config.toml
n_layer = 14
d_model = 192
n_head = 4
n_kv_head = 4
head_dim = 32
d_mlp = 640
vocab_size = 759
activation = "gelu"
norm = "rmsnorm"
norm_place = "pre"
norm_eps = 1e-05
positions = "learned"
qk_norm = true
attn_scale = 0.369
bias = "none"
tie_embeddings = true
parallel_block = false
extras = ["local attention windows", "gated attention", "attention sinks", "short convolutions", "capped logits"]
init = "uniform"
init_std_qkv = 0.0376
init_std_o = 0.0
init_std_up = 0.0376
init_std_down = 0.0
optimizer = "adamw"
lr = 0.00233
lr_mult_up = 1.1
beta1 = 0.9
beta2 = 0.99
lr_head = 0.0197
warmup_steps = 262
schedule = "cos"
final_lr_fraction = 0.1
batch_tokens = 65536
seq_len = 2048
doc_mask = true
train_tokens = 305100000
steps = 4656
dataset = "wikipedia_en"
Each number is 128 + 32 x the weight over its row's rms, rounded and kept within 0 to 255. Layers, rows and columns count from 0. Numbers have three digits each. The size before them is the row's rms in percent of the matrix's.

# layer 7 attention output (transposed), 128x192, rms 0.0646, rows 90-95, columns 96-191
130:114142075139147163107124099134121123104079156188142097141108186137161131102145125182076098118083079106123087172126117147141138078134067164120129126065093097114081103044069149148126119092134137137101174101105082073078125145182195127151130114153104117131075121096137092151144144162126136141
092:128141121201122108114161216144120112164163143154135101144114154137092104166180132128122131132130112084118144124147108145179115128149152086255111146185159146140119165148144141166139122146132125125135101160114122098124218126178189179117119135097115131154094113125141110180169122109111088145
108:149150146146156066120170137146094176108164103093160149104188149122099123071097105134100141163165129116121161139117153138092103126137135131236141203106167148083151109098161160130119145180109068122132154169094107137169103122118098160124155141082215131144166153136153184043106072125136134079
105:117059135145161133192123135098118123217199123099148139141096140062120167122112171132137087140109130150150146109129187109104134166117100164090086148191043122080122093097131145161133096136123152146101142098152053136150069187084139144150091181071102172099108128093080172115138178161077095135
090:144084130122100188151138103136123121104094156195102148090092130152119096173160147119132098138163117122174115183119095151185135151154140143095151147087086119147162146133098144104137091120163150082184106132092175150081166076147090155137065122079141076075103120152101146246117097163122128157
130:097157096157086133144086103095141064116061167095072167153077138068107120098085161156158148136123159134114166107121100146072148110125158110047125111151135121112116093096140120118169156134124155167169127110185098127126054187099100109124136139125121136098106151149080101104181097113108157128
# layer 7 attention value, 128x192, rms 0.0669, rows 91-95, columns 96-191
096:146143170143167082075112096121118108159095124205089101145163080110103191064134137124135154126172153157142085158104116143144173094110170121163075111139129137069121151138121193178056145142118163163189131142092072122162184149128153105193157185139149155114115081138086110039117101134089147092
108:145159115162064150127150101109159114149095156154107135155140114147116107097120126151157124117085103150101143207045161069113091075095092112138167153131136038148121167182101157147124125162048111098166084120141117122130143109106118135150107170126106140142099122196094146062140108155125142150
095:120136083156107126114119112145129132119122122144144120141094070174101139093191139108122133127095076103146120070184153128099111084138139122150127175117131111189096162161125112153113178116156106121056138155147144081166130108161153153101136109160152178133123179122162109067107132152123116143
081:110087105115136153091144106122202143121119094172139111137161084162143173161112113129167150099103137147135123139175111083171119112121106111148104110143138192161173175174132169146106136133160109174068154118094144115128180152119203125106195105185098133123121122111147162126076129133104141115
126:149146103077098114177115151091102121124124142127156143123122138104150129143100112121123153150110121090119118120187108132161106155126107135085145125045136102150133103096153124153110147030142111072073133134114080148168075120149108153072095161122147159109149140096212071149144168095153128153
# layer 7 attention query, 128x192, rms 0.0695, rows 96-124, columns 96-191
104:132172202139152120204118144177149102144106151180141157120127126159088110080108115070092072106160127116152097113182181064112209082093084141117135133182055129147065128128154169113136114150141083175150151109076088143197102088096138113124126159149151124119103092107089160127161150167155120131
098:171095136177136115078142073145115112162213125163182157083105099144146166079158136139131181128105132128155142162141165126125118129094153038143048140113144128150106110115160128154181125130091138144096110136184094093147088157069136087073150080139154137116128158095096128123170077098103128118
102:124181075138151115163174101161106078147136094135102107132160173069136096173145164128116145116174074166149204132102115121114116116163152090138153112124172151153095124158115105112105145122089133124156067159155074108094147091175071147140138116079119109127126032086124145152086104123116165125
114:123207080124094124184088164088158152130186109117130116140171095085166136118135111133134079136162093105153149137122089159147083133112197146114166152116124073081086081117116118159119107166185120141115076168082117121119142109124150106109105106153180134141128076158132132184095136133142128175
115:128078178136121114120159044130111168143118113175120091173106156164090106193121121111163123130155094147127092099129138117055125131110138162152134105123104190128071145128158092102039127148195125143121082139089145096124200163094173146155131176178095169135112198129075086086133135123158134090
105:160100138125101146119117168134095130113130138147165143124124122140162144125113105127083142142015077145087167109133158151113036106158124153151098155144131097084124102107169051131143111126242112181137150111096142123135189149139153143088140120090131098120103131115223077135139111114166142154
105:163045153188145151117128032145154097105123117142157156108120024123101164137112134142135096114147155116139159070132111099137103131161104156133136133131138116125165150098152125100174110137163123095138159083129109077106142098132138148107136120111101139116138168119119162169111087096113115133
104:078206157142121127132137135119079155125146155142090152139098126132169094124138136148112050155125095129135062092128095083153098151093125160128115134142132144121123135142127176141144117083013141075195135139120119084136142146127106138145147131112135148119143141134154102140118131108107106096
100:160114071139148112131117075132109142176126136141103120119127139085105112110172132119078083059151080174100120147088148131132126080141181188135082096129095083103118124122101117152095107089105062123167119128189121107142124110132135123102166119072130103124087204122124161093138151137111081100
116:092139134122102106109129133137087133130139154141149131100117087194066137155125123134093032073162097127137170142116139109096112110107069099115094135161108184147131131110111082111148075162186165126102135171191118166109145069134160133123134135173118167123152150099141117147150119087062136112
101:071119129131124090189174148107131156164106140145098106130095154130150109104158116104118149174092142166122114161128117098066162069092150073143064131147089139142062153107084149151047136145153148086126151099111121115104134094114158131139174172124135141115138073120150159161125111133116153152
112:153178148185126132120131106100130135144133138110053145139132104100126062152118131100106176127151122106163089076131208081196108122101100132079169105164108160166085142107100151140153121144047159139178166127117135142096163109135065118139116052162083152122170132074058110139084116129120153055
101:076186146090124136137118052153095115161098139148089150149118093113110131126154123139097113121094100142069144116123098170139154144129043136138144137135128132173154123121142089092186160122138069167163138118082142129140146105134140125123114126088118106117127164154169115121202116136099143136
107:123176146082130110139168166070109107123164116167176125132078135084108122124172106103098175102083091177117108153103154132145101157124195169145147133150152131117126090135083108118203125175071141118139137114144106081118150160149110143095159145129114147134109132169152151134104127123135157153
106:143122169134105152138138193147141080135174125128148133119138146149133120082110131145123204069159150113123112129131059145067101087128151128131135100161185124072129130155125137110133139029152148162149121157236108127176150135127146107104131110153120109140151116125100135156131148087123145131
088:144170175141157131141164141116085131127108150139145127057047102082156145108173135152186115168157157103122097134144118108147137125153064113106113111179102119037117161190153146102119150161100125195159134105102151115100117151133164107134152164142095115119107099150104106115103169148173145077
100:172160174136114157066068090160135154174100106106131116110131162158185162149141103151121052161183120088140178103090163146143151127107151091117127204138111219101085098119129051149080121069118146078147113149119136135102118209145133120163101181130165100143146186132170107140115125150129126139
109:108193147128144087123149122066173127133115130154133166110152228112132152091099138098136097111186148161100109096145120109071180136139200150118126042111100159152123149105114128147119147120188142150095139149151117128187151138135158140157181116183179168099116201165130129131146119145123136113
097:134059117103121085122087173118045142128138115140102177119127216125113142123125146132186094046172070146144100114138125158155124109127133198093090113162136153153147154088123086153098073085163170160116104110101119172126151166124126145097107146104095101119121166101134122140133177149119131127
105:135166083142127128045209105156125086171090120157151144123155143159127144182159131177177141111049132127120128121148114131126120164143069101100156140102099119104171145137140088106092130183125126150104115148057105106091124042152091138174083144142095112145121141106098124167094149156111125150
107:146100177154102152145124131094124126118111132163184186100061165156110139166206144117107226090149106102136153182095131077161183110106158134112168160175109133122139151144137114140126128134214142121149174143144129115118129102156090101117080172122086088147077116149088121174104102169173107120
114:130104131128109139123079175100151139112104141140160082133116012135153107064144107125117164124137123099141143151115094117153141127099065155086117135138122106115074126111169112152095135118119154097174070093170157106167176092175129154109109131113117128139106128185205106110087106114109128122
108:142123090158108139141112148120119128093145138106109113145118126119132181139113109102156105153216101080137135114117159122129148165070109097145150171114130151086167140178128153139129139101120153176129077085103160076094144098110136117099084101156122174138120155104200126129148081136107160146
103:104080111152131137166115112079153158163121162070114138125117111106137148165085144144076205210130083136149115092108130140104125108160180150119146163077128103114220159080135129123171130130108150158150085110156107115085155195129143135129118049159101106106170125096170151107146108111132122162
107:049079086087088110097100148107091171163134117103139118124102060113171088084136120155136137131140113185163145115177165148146115146104179182096143085122120082126083107103142130078147116127148140124141128109137120159131147120131152117170097157161133151143137108180157102120144129083144112116
113:144156118138165159132132179073112126133123115086085151165096180101119147159163147144135057141109137137065139089108187184094136127109133100149153179140143106190115143107094116092120116104079065131118149151122129105186080129100187103115130154122112141127137148105196159136116091116120126125
107:115137149138180127105103151169168116127181136144110126109114189129095162142139127109150175172002101104141130125156160195123082094136112117143115096108166130183124120158146180100126165123159136153120135104135120148101122052150148141126122135068086123137173104107125144123119129121144105135
086:073125147117118118172066175158160136129150151191112088153161091137136175118160139050133137175146119158090093106137127132165126091120143126222113132136135155105115113177143131127133110113093112098138129130080151119124134106137148119095171133099083160088161138112094122139150167130131153101
098:100063073121137138083046095144094112118224124129136105087099189101102139114200141121123092086094163063111098117154115110154164127142119132180116178108138155135134138181131146110134128106086097097130148113144107141135131066154140100130094131159101103150142119104146131144103133147147146158
# layer 7 attention key, 128x192, rms 0.0672, rows 96-123, columns 96-191
109:079119186204102104095151133096154127116117119135057134099144021101110164110120109116162085162195038107162157109176151127175165107089089130134062164119072151123118126078115136097139116106148163108054108106132071153152083151145097129132144118120109112153166131111191113127110157200117112139
107:108151116140063081086117158145139137220077104175131156095103117163150154038127083142116126095093150140156171134161170124149115172127157125150166156117186051157113169134196104179145135146165141123116146129187136166156080156096112088152123106164110131145071152141165116114119156137125103145
104:125133147148108164131121101094117076155143133119078108080173092094098110144110125117088169135089103096119110121161145154111123171171122071154107141076194169099096111144142167155127096106126098053106094093193097125142167138119090110095109082046095174140046108102131106140170136122130150152
122:133194093154194114175076170142108123119141126128140108125173170095124135168130133142145182055174091101127136116107116167123146111125137109151153151087136125130106115118059120150081100177106110105150117150109102113095119104121148102158143166165112126134089142126116126147134137125128124130
107:190107176153075117052122106097127116147164141107079135139112099140180136204118098133127136140147134142111126130115074120157167127103139140158120172073106099107119115068166097084050133162133105184072093109168131133123116163127113161131149155092132111146106108112045157109229198164075077114
113:155181148176089148096136141098097176125137091145093150096085142178127152091092130077125092114088141089098075083134122120123100107105143154145147125146115099086188113189147111137143098122076151133153187142084118081152143131143153123144190072095112156106145116094200115147131124158141154105
110:183064143126070109159088078143112120130154111114149104130097113190094156145163137160121101131135172177128103103103081219190109138101163178147136138188124071149155129164196168121145140139139109098114142139151122087070163123143104115149160116102128118087159180122141148116112074064129134130
115:167122122184129076137113104154073128147211151116135138156154092078155059129112123155127138154139075095131143127102119108056113169142162152122100143163179122108121098168144150117162068072094132143185148132125114136163137177145121116127151120145166153149116127140158073144147179082116095198
100:207058064155162139137118089159116178160107096145095137084100110167167126217114164126107118134091096101113144099058151112117123090132155171158086143095159131174166142070193032125149123107149128164127099153190104143161132116119163173111112149075134149138104151134163183121147119114107130134
113:079149090128126074129086103160097117080165139119181117102109150109186129174162123117138161110117109153128153131126146103148103099041032119154072123186132163141122138110103116124168162095124106113158128079168144148064108101117153176115166139113142129156128108107145074071133082134124094122
095:115070148169186144074112168108132141106144135115102120138178086082115158159163137124069076175109119068083116095106150157059096110143133168147154118097115121085045138139184164098071132114147101145121121145126159109151170149139167125171163138097114099141146083123100150204104155126159106083
111:164112128193108135112133138121115095098158170112128153129122099184090111096170166165124180075139132131112154140102220118227178127149129171151119108109125136164063144142154250145104073167099165131107149131137158132125126134161082112122136186145103114133141145117080132152144075133155148090
098:175216183138087080136127125143081124142180144152182099157142124117081129141121073164125129097134116066042133136123104167080123104169100116130153159095215180183119185110206081132135202117183108105158120096102106146078123086109132113117169113110153132163144160148161072130115119103113138144
113:066181184120102086103136155120139141140155096104150107074124148091165130176066127119105087129111101151135130151101181226175099135124179096092117110194164159174078093123153094164157136093118111122206110136085082085159148118140135108099194127117175129156127095150123184093105100153126160120
115:185127170143075171139185171126170088131159122098207099132148158113141180179146106125157095108125174079158130136127107131078105069098139118079130072184113145106107149165103126158123084066145130183180132112210097111139137079114146148107120111171140107132138154144090097124121188143119132109
105:118146169200164205097137104131108152101102124053209109166192081081160167142216166114188125175160165170107123159089124166118150109134167043098144177165159118163113105102128177123088136109113199128092147156120204151118131168106157147162099104154153069116089141122141128176097118110139152144
114:129122175112220074162127111115173058141108114143115171093067136132100109196133159132104196096164179135197149124126124118110137138117151149107118154069105115065131077086094081135141106109090160091142147168094120098114130160116113055121115058136111088104039172094098125157149087120135107150
113:164211170077119124123145109072142085130124118034086118152120153106165136143066160129079111100112127183121147081130127155139145159089137118115128062066125153138082150073098140109102128093144099133143141109177153149102163124109139124133133142137124179060114136165146111120121133202097077115
106:176059120080193139136167165100152109110108099097101108175101120110171159178099153154118140060102160133130111124104110111155128098152126115132148120164103158179129138086160124130043197111148091119032148089132108148155141132099152130135070125099126162118096206101145104088094137137149100127
107:119204070089155105022147130164141098102155128086139110161067129205167121129174083158148126132112170144142138114097121180132136152145062087097132128105130165119131127132076021124147159174113121163131064143080135151077111087099152139172132144145154103128172179171099162127083109098134084143
100:100129145118090203215148134122125100091051148148161097113139188057145128146145163140122074152105109148139145152121088134152177128132169142109205167172119133155132100089181115124071138118202155154129136142124150166126134159143070195174113135119108099126070111129085121151129189122139142133
117:091087187154106147134123150130127181117115164191122143125066093085082147071158127151155159141150124120109140110153117080172162147151126104118136206099075093155142156123096115138148081109169158085171107091092155085255138117144132136128135074094156089126094197160158120112087157101077088151
113:126123095156098131123172117127091156103127107149113115093144107205147180146119089093123091126157188133129128110115155109100116132099106149108113155110086169066106128079203158184154078120125143104114078124117106095123144041134124124145110185173110147144156116113148147123111125070077123093
112:083105106114098125120137094115098148074093152131147153084107131128135134105160156136124145159103148164166126138106096079122179104126147128106154103078146090154156161126187166146136157088109128089244108107163141168084156119114162173121119129151109191099148114097180178177113073113158127164
112:145067038069099197092097112149085131131125111126118128065114125082150125162119157146158108113102114129155136140172153168157134157132166067140196138098083201095145096081093110116191124134134119147121091125088151156142127185127125046133155100113130107142102139155197145109120161144094141129
114:157126088140165176069129136119141193140110156104130142100116119176078151149127146158114133103176121161112144126156140207159101175103076137103137157140191120104114129182058142156076057116123156118089153155115105205125161143100118176158109162160125090135128171137141165092161142084152156142
113:088185151155145141153118101078108106125108125151112166136112147160131167175128133125189079112091115100118120115095138149113077124155079116161128113109098117209100091181071155103177163184087117105114137124174100145168136120172087150088105067149157161157141074088146140163160106071149091144
113:113132131204121108136091141139190110110155117085211140183171142155118140114116122125131119131129152131064138088116184146129142091126083157139107083187180113126183127178081202135136182115159106055135144082101143065064185136164127156127176163099140110130148188089143124146103121132115155108